Each number is 128 + 24 x the weight over its row's rms, rounded and kept within 0 to 255. Layers, rows and columns count from 0. The size above them is the row's rms in percent of the matrix's.

# layer 4 MLP up, 256x96, rms 0.173, rows 187-210, columns 0-95
size [ 91 115 105  90 116 108  88  84 106 100 101  78 114  95  83 113 108 109 105 112 109  93 108 105]
[[125 116  98 132 136  96 134 160 147  79 144 119 154 167 144 152 179 104 134  77 126 185 100 150 111 119 163 107 120 105 161 111 129 153 114 146 142 121 138 124 127 117 163 108 128 147 128 201 149 101 192 113 130 114 112 130 133 129 174 158 150 137 118 110  95  99 136 121  97 116 144 148 127 148 109 111 144 121 148 146 108 129 136 149  94 139 145  79 117 123 127 122  95 144 132 110]
 [142 143 157 145 140 142 154 108 127 124  92 160 127 138 134 150 124 111 135 108 131 107 114  99 136 131 111 119  96 143 111 144  93 145 123 135 145 144 105 113 124  90 100  95 168 120 129 164 140 168 150 140 119 124 103 146 158 112 108 108 166 150  94 190 142 129  96 166 188 136  81 154  99 113 159 136 144 150 111 140 130 149 102 143 103 106 156 115 131 181 106 117  87  83 125 146]
 [160 113 137 170 169 133 171 119 105 145  85 106 149 118 120 116 101 161 150 126 134 111 150  92 164 177 103 142 183 131 143 127 132 163 104 168  94 135 124 169 164  88 100 167 129 133 131 147 117  95 137 139 133 131 139 148  96 128 156 130 143 119  89 134 144 138 132 112 117 160 120 100 126  93 102 120 187 121 136 137  95 112 139 158  84 149 153 142 141 144 114 118 136 143 128 133]
 [137 128 144 143 126 133 165 105 117  95 111 103 142 115 135 167  77 107 134 116  83 122 152 107 138 143 125 143 158 121 151 162 132 118 155  64 163 140 103 123 149  84 180 166 110 109  79 126 134 116 156 152 158 136 165 154 116 107 116 145 136 142 105 155 149 118 117 115  99 135 112 110 118  78 150 134 110 106 117 111 132 165 118  92 139 124 131 148 142 100 155 153  81 105 149 116]
 [157 144 140 147 103 156 132 158 150 115 148 184  88 136 175 188 124 144 105 177 145 125  98 106 124 140 146 144 103 140 184 109 146 107 133 113 129 128 154 125 108 108 134 157 142 108 128 136 105 135 130 137 119 127 124 104 143  96 135 139 102 132 136  94  94 123  71 100  71 126 122 108  92 155 134 106 131 108 102 168 130 133 145 149 108 111 137 107 126 125 110 156 177  96 140 143]
 [131 126 144 140 102 129 146 159 150 145 144  95 121 142 166 117 185 132  84 143 142 143 164 127  90 166 126 165 132 156 125 117 156 126  87 121 148 110 107 121 150  96 165 137 124 127 165 116 108 116  71 127 154 138 145 103 118  95 109 119  91 102 191  83 133 147 175 152 144 114 141 161 124 143 148 147 124 116  93 127 124 128 153 140 129 128 116  96 119 103 108  95 149 160 138 140]
 [151 116 160 111 137 121 138 157 170 103 119 155 127 145 163 164 149 115 120 110 136 116 159 159 132 158 123 143 114 156 103 160 124 118  73 107 106 137 123 126 145 156 124  97 137 130 137 149 154 121 114 167 115 167 110 159 135 114 120 168  81 103 169 113 141 127 119 109  96  96  77 125 121 123 162 100 184 132  93 105  96 146  83 128 150 120 127 136 144 143 137  89 120 152 111 165]
 [ 84 122 155 144 103 168 125 105 118 108 139 146  95 146 124 145 163 154  90 144 151 151 121 147 102 152 189  88 115 100 122 128 109 102 143 157 105 161 105 114  95  70 150 132 143 163 145 114 111 115 110 135 144 123 123 166 134 148 139 128 104 116 137 164 126 119 146 121 180 125 106 123  86 135 123 154 153 131 100 117  88 172 128 137 157 168 139  68 132 124 125 134 126 121 134 110]
 [101 118  99 126 104  98 151 106 137 140 123 184 112 122  90 123 102 119 113 120 161 146 111 159 133 110  91 106 179 160 125 153 122 158 100 141 172 141 132 114 175 135 128 137 150 134 143  96 181 133 121 145 111 140 157 127 108 148  86 165  91 112 121 138 107 110 108 127  84 153 124 140 124 120 143 168 133 145 124 141 157 109 117 117 154 111 153 164 182 112 101 108 103 129 148  93]
 [118 150 172 155 164 127 146 130  85 136 124 157 119 113 125 146 142 120 132 142 145 120 125 131 166 126 100 114 137 141 120 145 131 130 131 163 157 124 159 102  87 156  85 144 152 132 106 122 149 141 112 118 125 121 140 126 155 121 111 152 130 159 169 146 112 116 131 127 101 180 106 119 128  93  69 104  85 105  72 106  96 165 129 117 141 190  91 102 159 103 134 124  97 120 147 154]
 [129 149 116 160 112 106 123 116 111 156 160 135 153 168 112 125 134 141 143 105 163 156 134 163 139 108 128 101 116 128 131 130 110  69 115 121 144 145 146 123 123 136 119 119 122 173 149  99 106 155 100 151 135 156  90 163 141 159  80 127 126 131 115 113 112 141  96 114  64 136 134 149 168 114 169 171 137 100  63 143 127  72 140 109 129 128 133 164 124  97 136 144 107 114 131 105]
 [122 135  98 137 145 104 127 146 158 116 120  90 135 160 110  67  86 138 119 133 104 146 132 121 162 100 105 127 171 137 163 132 159 100  65 138 109 120 158 166 127 157 157 113 108 117 118 109 150  91 151  97 169 138 136  98 133 103 121 131 144 134 133 179 117 127 104 137 138 174 121 150 140 147 156 186 119 130 124 139  91 117 132 120 139 124 112  97 161 108 151 120 145 119  90 145]
 [119  93 120 107 115 142 101 113 131 140 160  87  80 133 149 134 144 119  78 108 160 119 197 139 131 118  99 118 123 123 130  91 158 146 142  95 119 103 136 142 110 119 110 134  78 132 146  87  95 179 107 117 194 109 122 146 119 133  96 110 132 115 125 122 134 121 126 130 108 138 136 130 139 127 144 102 102 159 166 139 142 172 166 152 140 144 146 148 138 137 144 120 172 133  84 140]
 [ 93 110 118 142 133 114 148 167  90 171 103 127 115 164 147 146 116 136 174 115 142 145 104 134 122 120 134 105 125 147 144 113 110 139  94 132 133 169 186 113 139 133  91 145 117 160 146 104 123 140  92 127 146 127 145 147 109  73  82 112 138 144 140  70 123  75 151  97 189 101 133 113 136 146 141 103 139  93 121 110 151 149 152 145 119 115 115 118 126 135 150 131  95 137  97 149]
 [106  90 126 113 108 120 116 155 130 115 107 153 115 146 122 158 165 120 169 106 151 110 135 120 124  76 128 160 163 104 164  76 115  95 125 114 155 150 128 134 149  73 122 109 119 124 120 154  92 167 143 102 112 101 112 206 142 131  86 118 139  93 141 140  98 134 113 145 145 139 141 106 145 137 130 111 126 169 129 138 105 144 124 151  94 168 130 117 104 172 125 106 146 130 133 136]
 [ 94 142  73 127 143 123 169 130 138 104 157 174 130 123 154 119 122 124 163 114 111 131 104 143 130 146 108 129  96 177 101 108 100 153 123  70 113 132 107 118 137 120 129 170 102 144 153 116 155 178 141 109 110 132 118  91 113 137 122 139 114 171 135 123 146 159 142  79  91 109 146 136 136 135 111 122 114 102 164 107 169 145 134 120 154 156  95 123 133  99 125 127 113 173  90 159]
 [127 181  96 121 111 143 187  99 114  92 167 141 183 108 131 157 131 103 160  93 117 174 103 176 135 110 132 110 125 130 164  74 130  92 104 139 131 130 127 125 152 138 151 124 121 127 106 122 109 155 111 136  93 104 116 103 148 132 100 138 108 114 113 121  97 123 138 101 185 125 154 101 131 141 119 117 145 121  96 138 158 121 123 127 131  87 149 104 164 155 114 119 106 137 137  98]
 [160  95 138 131 143 178 124 139 128 158 112 127 147 121 121 158 108 124 146 122 144 106 159 131 123 129  62 145  89 121 121 119 123  65 128 129 147  72 111 142 132 136 138 101 122 153  88  98 136 111  89 122 148 130 148 117 176 115 111  70 129  79  63 101 147  98 134 140 127 151 156 147 136 165 137 143 115 118 138 156 135 120 154 129 126 121 158 128 139 156 127 123 158 101 124 136]
 [133 141 129 122 100  98 122 126 110 118  75 120 139 176 186 120 144 103 108  89 122 122 160 116 164 131 164 154 140 149  86  98 166 160 128 144 124  95  96 135 162 130 153 158 133 137 168  77 135 127 126 156 120 126 119 156  70 127 116 104 109 135 137  97 138 117 139 152 173 150 141 143 116 140  97 136 127 113 118 112 131 122 128 170 133 122 118 105 163 110 129  85 104 113 165 154]
 [115  99 108 153 153 110 135 135 117 117 101 131 164 138 155 189 106 108 132 110 111 125 108 119 173 131 153 132 164 107 114 142  95 113  86 147 112 151 135  79 167 128 136 169 154 150 125 173 149 130 171 141  89 114 103 130 131 154 107 127 117  86 131 172 120 147 113 112 124 110 139 118 141  80 118 134 107 156 109 138 100 101 141 129 121 150 162 145 175 160 113 117  94 144 163 130]
 [145 115 111 112 142 141 111 122 113 149 110 130 110 131 137 122 108 158 130 118  75  74 154 123  99 154 163  74 111 110 131 152 152 142 137 106 143 147 137 123 148 153  98 122 108 118 120  82 132 145  90 100 156 102 166  91 137 101 179 130 101  97 105 118 109 140 176  97 161 108 127 119 144 149 145 124 162 101 153 116 189 123 133 132 128 108 147 141 115 106 139  98  92 128 124 170]
 [101 129  88 116  99 135 158 149 117  87 111 127 147 161 111 110 118 115 151 147 129 102 107  92 162 117 137 144 153 141 139 138 142 126  99  86 166 189  80 128 167 146 125 167 131 157 126 129 110 110 143 128 145  95 155 138 133 132 139 156 145 135 122 110  90 124 166 106 109 141 123 137 149  62 171 134 111 110 129 112 125 190 149 127 130 122  99 136 157 134 141 143  81 127 149 142]
 [135 101 148 129 108  95 127 100 138 150 134  96 124 169 143 173 108 120 133 117 139 130  95 143  99 143 165  95 149 129 109 125 171 119 162 130 126 125 141 155 105 148 179 111 121 110 154 135 156 100 145 119 116 102 165 155 140 156  93 133 121 109 118 142 134 130 143 149  98  93  91 123 118 115 106 169 119 108 140 126 104 149 130 145 109 169 107 117  75 160  73 108 106  76 134  92]
 [ 77 172 101 129 165 102 143 143 145 134 129 122 163 106 157 107 167 114 116 102 165 122 166 111 113 123 134 140 171 153 115 148 112 153 114 123 102 119 158 181 122 129 139  93 129 164 145 155 140 119 128 126 162 154 149 112 151 113 148 126 137  78 155 119 134 113 130 119 135 121 103 130 105  51 128  91 131 112 143 120 103 128 115 177 148  95 146  98 116 106 145  87 119 108 119 133]]
# layer 4 MLP down (transposed), 256x96, rms 0.176, rows 187-210, columns 0-95
size [107 115 112  96 109 100  81  89 110 105 111  54 108 104  93 104 104 116 113 115 118 105  89 106]
[[144 129 170 135  96 154 158 183 120 142 118 176 102 136 126 170 114 160 130 136 166 105 135 151 131 126 105 162 157 131  79 145 132 111 125 114  98 136 144 135 168 160 105 128 119  91 106  88 108 104  94  89 140 129 149 112 116 119 136 101  95 144 176 157 126 102 177 179 142 132  93  99 131  98 114 131 104 117 117 154 104 145 129 129 113 133 143 125 135 127 115 117 162 135 121  91]
 [142 105 129 152 109 115 138 109 137 127 111 101 132 114 121 105 122 109 181 120 107 129 112 185 164 126 119 157 152 132 128 161  66 132 133 148 118  97 123 137 132 108  87 124 149 183 119  78 133  69 120 144 171 121 106 147 162 149 135 135 150  96 122 146 109 106  78 104 131 139 138 129 133 110  88 123 114 106 125 158 119 130 148 112 143 110 103 134 115 152 128 142 186 150 109  89]
 [128  98  97 102  83  84 116 112 102 125 186 116 111 148 111 187 129 206 131 127 169 152 112 142 127 126 175 134 138 131 141 142 148 149 115 125 135 144 103 107 127 131 110 131 157  85 167 105 150 137 120 133 121 128 122 140  89 115 136  95 127 137 128 136 196 113 153 113 165 147 113 146 139 157 130 118 137 165 122 130 164 113 100 126 118 133 121 122 146 117  98 144 123 137  94 159]
 [159  90 134 132 108 103 148 113 145 165  91  81 170 107 123 154  81 130 134 147  85 115 149 119 155 138 142 162 152 122 134 146 116 142 101 101 159 112 116 161 148 160 115 141 156 143 132  83 127 121 136 129 131 125 169 148  99  88 115 134 151 148 102  64 134 141 154 132  91 164 133 126 113 126 120 141 110 115 142  93 127 116 165 136  88 104 132 140 112 111 119 144 134 138 191 110]
 [117 114 127 112 126 156 152 115 119 138 113 147 148 158 133 100 142 103 106 133 134 124 155 112 105  98 181  99 138 167  95 127 137  94  92 144 112 167 149 118 127 112 163 121 125 130 148 133 130 116 121 113 118 127  70 162 118 142 119 131 131 105 139 148 158  99 158 129 181 115 144 112 112 170 126 167 122 181 139 183 116 142 147 147 123 152 130  92 112  98  71 142  90 123 126  89]
 [109 153  63 119 111 148 116 140 158 116 102 122 104 132 140 176 164 105 114 140 103 120  96  90  67 128 128  64 114 152 151 109 162 138 125 163 129 161 153  92 113 128 150 149 102 132 134 158 140 141 124 130 137 103  90  98 160 127  79 121 129 126  87 124 115 120 152 122 125 127 136 173 150 157 145 132  97 130 145 120 149  91 118 118 110 138 155 116 103 126 119 132 119 108 174 115]
 [110 153 147 131 131 100 133 143 103  88 155  78 123 102  90 124 156 110 160 151 100 133 110 127 160 160 132 135 142 105 122 120 117 108 157 131 109 134 165 122 108 100 141 165 115 120 148 160 114 150 121 121 109 111 106 136 156  90 122  81 149 132  85  68 108  71 120  88 124 136 120 179 107 118 124 160 144 116 146 138 145 141 130 145 112 147 161 116 101 160 142 135  88 118 166 144]
 [147 184 112 114 120 153 123 140 153  89 138 172 128 151 110 110 112  85 132 148  73 129 163 144 117 150 127 120  89 114 147  96 123 118 153 104 124 145 146 138 163 137 185 129 115 123  95 169 132 120 104 128 114 125 138 105  96 168 126 111 127 147  87 112 108 145 119 151 136 114 141 158  98 114 142 143 133  94  79  87 104  86 121 131 148 144 104 101 138 173 135 109 111 142 161 137]
 [113 164 205  99  99 141 127 123 143 128 152 131  77 123 141 135 176 156 114 167  96 130 162 150 182  90  96  97 138 111 115 125 156 149 132 142 111 124 124 106 100 132 136 130 133 128 135 144  87 105  93 130 142 124 113 130 128 130 117 104 169 111 141 112 132 136 122 115 157 110 151 151 182 127 115 144 120 119 115 165  87 121 125 151 162 147  96 111 120 114  94 143 169 113 143  95]
 [101 118 128 129 118 118 142 159 117 172 110 111  91 134 105 163 146 180 152 115 166  80 124  93 120 127 125 164 132 133 125 119 124 126 118  97  97 152 133  98 133 120 110 143 117 121 185 103 102 107 132  78 122 123 137 138 156 125 102 140 111 115 183  84 144 153 147 150 131 180 104 158 117 128 143 120 120 153 118 100 122  86 115 115 133 164 147 118 163  92 142  87 113 154 115 104]
 [126 127  93 167 142 116 130 181  94 141 134 114 150 143 123 120 165 122 132 102 166 106 111 109 153 105  96  88 111 132 131 159 130 120 158 123 128 143 136 131 121 151  84 151 166 145 145 105 110 143 117 164 111 117  92 139 160 139 124 164 135  99 163 127 125 133 153 141 108 154 150 105 126  95 121 151 153 136  88 136 105 114 156 110 120 103 113 153 136 131 140  92 180 173  88  63]
 [108 111 137 150 145 131 169 169  79 161 150 159 124 118 110 124 161 134 148 175  95 126 112 123 103 157 145 103 133 143 127 112 148 117 186 121  99 132  90 134 134 132 131 167 108 106 137 134 153 159 132 127 130 130 106 126 119 128 113 149 115 146  95 145  97 109 166  93 118 117  96 160 145 123  92 145 149 126 102 116  93 141 107 131 155  89 167 106 146 150  73 159 150  95 144  89]
 [119 151  98 128 102 137  99 130 141 125 106 137 158 143 124 107  90 150 178 129 134 138 112  90  92 160 129 158 110  99 148 133 109 125 136 121 139 128 144 156 124  93  84 137 204  94 127 117 124 108 166 126  93 120 131 105 118  78 122 102 132 146 117  87 136 146 117 148 117  86 137 132 121 130 135 129 103 127  83 129 104  56 115 134 106  88  97 132 138 112 130 126 107 135 172 132]
 [106 158 127 156 178 132 136 160 128 117 123 118 119 156 112 158 127  95 131 170 147 145  78 164 100 162 148 109 128 108  99 134 123 117 110 155 144 117 149 141 111 157 141 173 157 126 142 144 183 111 119 138 125 124 111 116  86 116 162 115 125 126 155 100  99 122 161 122 112 145 147 143  86 125  86 129 181 117 144  75 124 129 142 106 172 140 106 142 137 129  71 119 115 143 117 148]
 [135 143 106 145 107 136  81 144  95 140 150 149 155 160 133 151 123 107 131 129 111 157 133 117 155 136 122 142 103 175 116 138 126  95 165 108 122 132 146 115 171 117 128 120 142 134 105 126 148 124  96 147 122 137  98 134  46  81 132 128 105 154 134 124 175 127 175  78 153  90 115 128 137 134 168  80  95 125 108 126 130 101 116 100 159 123 121 116 137  89 104 161 118 116 130 159]
 [152 120 177 162 124 158 119 153 138 127 119 112 175 112 116 146 122 124 141 149 102 103  77 121 146 131 135 129 151 109 142 113 161 122 108 145 153 138 140 124 136 100 131 141 154 167 136 137 140  57 156 148 114 127 125 165 151 112 114 126 139 100 151 123 117 126 147 108  86 118 176 171 166 109  94 152 157 128  94 105 106 145 114 146 127 161 103  74  93 121  95 146 118 117 131  90]
 [144 137 103 112  80 113  54  99 190 157 119 127 128 121  92 128  98 146 103 116 138 152 135 108 108 141 152 144 152 160 152 156 134 173 134 125 130 135 119 149 105 127 123 148 139  71 120 143 104 125 134 136 163  98 128 130 130 124 110 171 103 134  65 103 145 122 115 153 115 151 112 124 106 157 139 119 143 143 164 122 163 102 129 165 112 128 135 128  95 142  89 144 115  86 136 140]
 [ 96 131 129 151 115 121 114 121 118 117 152 156 156  90 152  90  92 170  90 161 142 138 110 117 119 145 159 201 153 131 124 124 135 128 112 122 123 129 118 136 134 123 159  97 114 125 144 140 132 102  99  96 140 154 145 111 172 145 113 111 129 129 147 125 136 107 138 131 122 125  80 157 180 119 159 147  67 112 144 157 158 128 129 114  92 134 125 185 137 164 168 101 137  92 131 121]
 [145 120 116 106 144 107 118 135 156 146 148 110 170 134 148 125 143 145 146 115 108 136  99 128 151 152 110 139 174 113 154 118 120 122 118 106 157 116 131 119  84 141 136 140 159 131  94 133 191 146 147 193 145 149 136 148 128 102 139 129  88 146 131  87 107 139 136 123  87 125 149  93 162 115  80 119 135 163 121 118 139 168 127 175  99 121 173 108 104 153 118 141 133 100 146  77]
 [141 119 106 111 157 141 144 141 149 158 122  96  87 148 130 163 138 133  95 139 125 147 129 127 101 117 158 110 145 159 128 145 110 109 128 100 103  96 139 130 188 128 103 136 110 121 125 139 138  82 141 168 145  91 145 118 118 104 133 141 135 116 127 124 148 192 129 148  87 128  94 124 119 122 146 152 173 147  48 148 164 122 147 109 106 124 138  98 131 113  94  76 145 121 135 153]
 [114 158 108 104  99 146 143 149 118 187 162 162 110 123 129 107 119 143 141 127 141 154 140 111 171 123 114 160 139 187 102 154 115 115 161 107 124 133 129 121 121 153 120 129 143  70 168 125 137 185 153 116 141 153 132 107 121 197 114 116 135 139 158 115 132 156  94 147 128 134  97 125 127 147 111 108 129 114 159 105 131 160 102 128 133 124 123 141  66 123  86 150 127 119 123  96]
 [117 144 119 107 151  84 112 149 166  95 104  77 144 163  62 135 157  81 112 120 164 104 100 113 100 130 155 134 107 111 140 153 122 127 132 162 127 123 109 111  98 113 162 161 103  87 168 123 117 132 128 124 113 114 134 116 125 159 135  93 138 126 103  85 128 132 130 127 129 164 159 126 128 154 113 136 142  87 153 103  95 189 118  89 130 159 103 131 133 114 132 104 127 129 151 119]
 [131 130  94 129 127 138 106 129 115 149 102 113 134 115 152 132 161 150 134 144 106  77 151 141  94 135 134  88 138  98 135  58 133 159 125  97  97 127 120 163  98 173 135 171 135 108 117 121 126 135  96 115 151 127  96 128 131 152 134 142 124 125 129  99 100 185 108 133 143 128 131 136  71 105 139 127 163 116 100  99 105 104 144 132 115 135 104 165  93 168  97 130 146 105 175 152]
 [ 87 138 119 121 122 106 192 105  79 106 114 161 175 103 132  80  98 142 100 119 113 111 114 102 123 103  86 131 143 186 113 119 146 137 146 150 115 171 141  90 175 107 133 110 126 120 129 162 114 100 102  99 125 116 113  92 159 153 114 125 157 121 117 128 129 134 103 124 149 106 118 132 103 117 143 147 140 106 127 104 124 103  72 109 115 111 161 107 112 126 152 128 127 113 107  92]]
# layer 4 MLP gate, 256x96, rms 0.175, rows 188-211, columns 0-95
size [111 117  91 105 108  91  96 103 117  99  75 135  97  86 113 100 108 106 122 114  98 110 103 105]
[[159 139 116 177 146 157  61 113 116 126 131 113 168 113 125 140 167 132 125 151  97 146 134 124 150  98 128 130  93 124 111 150  97 108 149 117 122 102 130 132 109 137 148 108 144 101 102  72 183 134  83 133 156 137 152 124 119 103 115 134 113 123 139 169 141 153 129 108 123 162 157 102 123  95 109 106 115  99  90 178 166 107 137 130 129 119  90 149 147  99 139 142 129 111 134  87]
 [133 106 144 122 109 142 115 132 173 132 163 116 105 170 134 139 162 118 106  84 150 108 148 118 180 110 123 150 133 159 160 104 127 122 112 107 157 109 105 117 141 122 146  98  83 106 152 106 130 116 133 178 115  84 148 137 120 150  85 142 130 145  94  91 121 120 165 119 124 154 144 155 127 118  99 159 156 157 130 115 142 154 141 121 159  94 117 102 172 153 142  84 150 114  90  97]
 [162 178 143 149 148 161 119 124 136 144 141 159  76 163 123 142 108  86 116 113 122 106  79 117 109 106 135 126 114 111 136 101 130  81 148 106  81 145 129 149 126 121 134 123 122 111 126  97  90 118 137 108 105 105  93 169 116 164 137 142 126 128 159 149 138 156  99  84  90 146 155 142 103 141 137 151 150  96  91  79 141 129 155 185 142 116 145 132 127 129 105 149 147 129 137 116]
 [ 79 140 119 182 203 150  73 126  71 127 110 159 120 138 103 129 122 158 162 119 119 104 117 114 130 132  96  92 113 135 118 129 134 100 158 137 123 139 145 181 120 149 115 122 123 127 159 144 153 153 127 115 126 136 147 135 105 100 137 151 140 135 105 139 116 130 100 125 110 144  87 172 139 152 151 144 128 107 118 132 148 136 152  92 124 126 108  80 114 182 157 129 131 151 113 155]
 [129 106 144 146  95 103  89 110 123 120 133  92  98 129 100 158 134 147 143  96  95 202 140 138 149 152 139 126 150 133  99 122 129 115 150 132 160 144  93 124 109 124 128 117 126 103 130 122 159 127 119 136 150 147 146 114  94 143 107 156 106 146  77 156 142 147 145 101 125 119 145 132 121 123  86 131 155  95  97 163 126 126 159 143 185 129 160  69 138 123 143 164 117 169  83 130]
 [166  89 124 133 134 141 129  80 137 137  90 138 105 143 124 140 154 120 101 103 116 125 125 146 141 126  84 132 106 129 140 115 124 104 137 130 105  96  97  91 140 117 167 105 100 168 118 174 143 149  92 167 135 108 145 147 124 168 166 136  83 126 102 118 106 154  97  88  85 129  72 156  87 125 111 131  87  98 127 146 116 132 152 113 149 138 110 128 150 169 116  99 124 115 137 138]
 [153 144 135 107 119 131 117 122 125 172  91 168 129 179  95 156 106 142 149 153 122 124 112  94 101 120 159 177 105 129 129 109 119  83 126 139 177  84 129 148 185 114 178 124  89 119 100 168 131 119 139  98 139 136 167 139 155 141 141  84 131 110 131 134 129 144 130 125 151  71 110 131 104 130 140 107 131 105 145 102 138 145 130 163 100 129 126 124 147 129 118 114 174 120 117 110]
 [ 84 136 162 127 130 130 116 137 150 101 140 131 151 147 142 168 150 134 119 145  80 168 131 142 188 125 113 109 104  98  89 133 153 127 108 176 112 148 123 119 105 140 142 109 107 121 138 135 153 152 152  96  69 106 106 135 111 134 152 113  88 151 137 127 130 176 143 133  89 128 190 134 143 107 142 107 129  99 107 159 162 128 121 104 113  85 103 160 159 140 146 120 124 136 113 139]
 [191 126 157 139 118 168 149 171 133 128 139 122 137 128 116 176  84  94 133 127 152 166 116 151 130 121 135 111 105  99 144 161 129  93 134 157 149 158 154 168 136 116 169 119 120 123 113 153 123 123 125 134 114 119 120 133 105 130 159 165 135 151 143 154  91 129 130 137  91 111 141 102 149  93 145 173 153 105 106 137 118 172 172 143 117 138 145 142 149 110 183 130 108 137  94 165]
 [120  92 105 145 142 147 118 145 141 115 117  90 156 153 156 128 157 161 152 146 147 138 140 157 118 117 136 119  84  97 106 152 162  94 140 123 151 115 121 107 181 158 182 137 107 173 176 131 147 137 154 140 142 131 154 121 127 122 132 140 134 157 155 163 110 129 156  83 102 116 168 122  81 105  75 107 170 142 102 146 122 131 122 125 105 146 101 119 117 159 108 105 116 153 112 128]
 [119 152 152 130 109 120 103 123  98 145 136 128 186 136 141 101 157 129 117 132 111 138 146 109  95 130 126 119 127 105 122  67 124 152 163 129 135 170 161 112 125 123 122 127 119 119 131 139 113 109 113 191 155 122 151 140 112 150 162 158 133 128 139 181 111 152 127 161 135 123 127 135 117  93 132 143 136 132 143 172 103 166 183 103  99 120 153 188 103 148 124 195 138 117 139 136]
 [146  99  91 133 127 115 101 121 131 130 140 129 149 149 180 145  97  71  83  96 100 135 130 127 128 126 125 103  92 147 131 126 104 128  89 114 129 134 108 119 114 190 142 123 115 167 109 173 157 130 125 159  98  81 104 178 112 135 121 113 140 109  62 145 126 127 122 150  98 132 115 115 129 105 151 142 117 168 128 152 160 127 158 122 167 111 102 154 156 145 143 135 137 150 137 125]
 [106  77 166 148 132 104 136 125 157 107 115 128 135 177 131 178 132 134 157 112 142 141  66 120 113 103 154  95 116 100 110 124 127 113  98 151 162 130 147 145 145 120 162 138 135 141 148 137 130 111 128 132 101  97 144 157 130 155 162  65 159  97 181 124 140 119 143 138 117 112 142 129  78 129  90 134 179 122 133  94  92 121 124 129 143 124 109 112 130 150 123  94 128 159 135 103]
 [107 151 147 147 104 135 150 153 139 120 124  67 175  92 109 121 131 103 133 137  93 115 122 156 134 160 145 151 143  83 109 116 145 121 183 124 128 133 143 107 145 111 123 155 103  76 143 128 143 120 164  95  98 110 151 103 159 140 121 122 143 114 113 130 114 154 157 121 111 131 172 179 163  98 106  68 126 125 157  93 160 144 122 155 106 129 156 160 120 147 148 110 141 140 136 132]
 [ 88  70 147 134 152 110  93  99  67 116  91 131  94 148 113  84 100 147 151 108 117 110 145 153 144 141 127 149 102 137 115 126 130 108 148 176  93 132  98 115 132 125 143 135 136 148 137 137 112 166 121 140 100 157 105 128 133 125 128  96  89 112 104 108 109 145 170 122  89 149 106 134 162 182 156 129 123 133 133 132 152 138 181 118 161 124 128 149 144 139 153 162 153 107 141 112]
 [151 143  90 149  84 136 110 107 161 176 153 142 146 137 135 144  95 134 154 105 140  84 103 120 151 152 112 184 131 158 147 106 115 118 116 157  80 170 150 143 104 119 116 135 113 159 169  93 146  81 132 176 111 119 156 120 131 124 119 136 107 117  83  96 141 123 148 116 108 165 144 150 140 107 124 141 112 119 136 168 114  88 137 120 147 125 114 123 129 135 175 162 142 104 123 127]
 [153 108 156 139 118 100 119 163  96 115 121 119 118 132 146 157  85 122 174 142 107 120 124 101 136 129 128 124  94 154 158 160 137 116 132 130 125 115 113 198 153 124 154 153 110 125 109 103 159 104 136 136 159 153 127 136  83 126 166 150 156 139  87 137 165 145 151 148 141 165 166 128 105 136 130 122 169 128 123 157 179 172 139 102 119 137 127 149 149 147 163 125 157 152 142 175]
 [142 161 186 136 132 109  93 122 116  86 126  93  68 164  98 133 131 113 121 115 128 180 117 127 132 155 116 124 136 129 131 138 122 125 166 163 123 147 119 150 116 132 142 160  81 128 122 104 143 155 133 126 122 151 109 209  97 105 172 143 121 134 112 115 118 133 114 138 130 138 144 128 147 146 142 157  88 135 118 171 141 115 150 122 110 123  93 125 112 173 188 133 115 114 125 141]
 [178 141  81 130 159 112 110 141 136 121  98 105 128 185 163 132 102  92 145 113 109 135 106 133 137 118 139 144 105 145 124 137 145 162 118 104 104 126  88 128 187 132 120 147 134 145 125 159 143 156 117 100 123 111 102 123 106  93 136 112  86 160 109 137 104 166 116 140 172 144 105 105 131 142 112 139 134 127 108  94 188 164 102  86 117 130 151 128 142 125  87  84 135 152 121 140]
 [146 141 105 171 114 156 133 115 106  98 146 129 102 103 172 130 154 157 131 135 129 166 122 112 157 115 126  86  97 107 104 148 128 119 124  86 161 122 151 142 195 131 129 137 144 125 140 152 115  92 111  86 150 158 163 136  60  80 125  86 127 137 147 147  98 148 113 159 143 151 139 152 139 105 118 131 134 136 107 171 128 154  92  92 100 125 114 131 142 137 149 124 113 130 130 147]
 [109 149  71 130 149  82 165 134 137 129 124  94 129 137 151 163 137 128 135 116 170 170  77 138 122 127  95 134 121 118 174 165 116  98 142 136 156 141 137 136 140 125 183 150 106 130 175 149 110 117 169 134 119 132 163 142 104 125 122 156  90 136 139 117 108 116 109 132 151 133 130 126  98 120 148 112 135 120 100 127 104 186 147 123 157 160 112  95 163 110 163 112 159 144 138  94]
 [133  88 123 131 128 137 116 123  88 116 143 149 137 144 101 154 105  54 124 109  78 135 136 134 112 145 127 148 137 178 143 134 139 136 188 111 115  84 105 141 130 144 131 167  97 138 144 119 135 113 128  89 117 113 115 104  67  75 159 123 125 167 153 123 140 159 156 128 119 152 139 155 151 108 139 138 113 163 130 142 129 155 112 153 142  76 139 116 158 145 147 114 109 141 144 112]
 [131  99  96 158 101 104 155 117 130 149 127 148  92 149 118 150 106 129 115 150 125  87  94 121 132 138 171 155 141 109 102 115 128  88 130 144 105 149 101 108 157 127 146 127 123  96 135  74 144  92 148 121 139 137 125 146 139 110 138 129  91 146 101 187  70 105 130 136 109 163  92  96 116 107 104 149 114 140 103 168 139  86 149  93 137 170 144 114 145 121 134 139 119 133 169  96]
 [133 114 134 128 149  91 146 115 138  98 137 114 161 157 171 139 119 110 140  93 107 171 108 121 118 126 150 106 142 141 156 141 178 134 167 154 124 127 129 143 181 154 141 146 110 162 105  97 131 113  97 153  70 120 108  99 169  91 140 132 114 127  95 128 131 118 147 133 106 153 159 140 123 115 150 140 175 118 125 128 155 129 140 134 121 109  93 150 115 156  88  96  87 139 177  97]]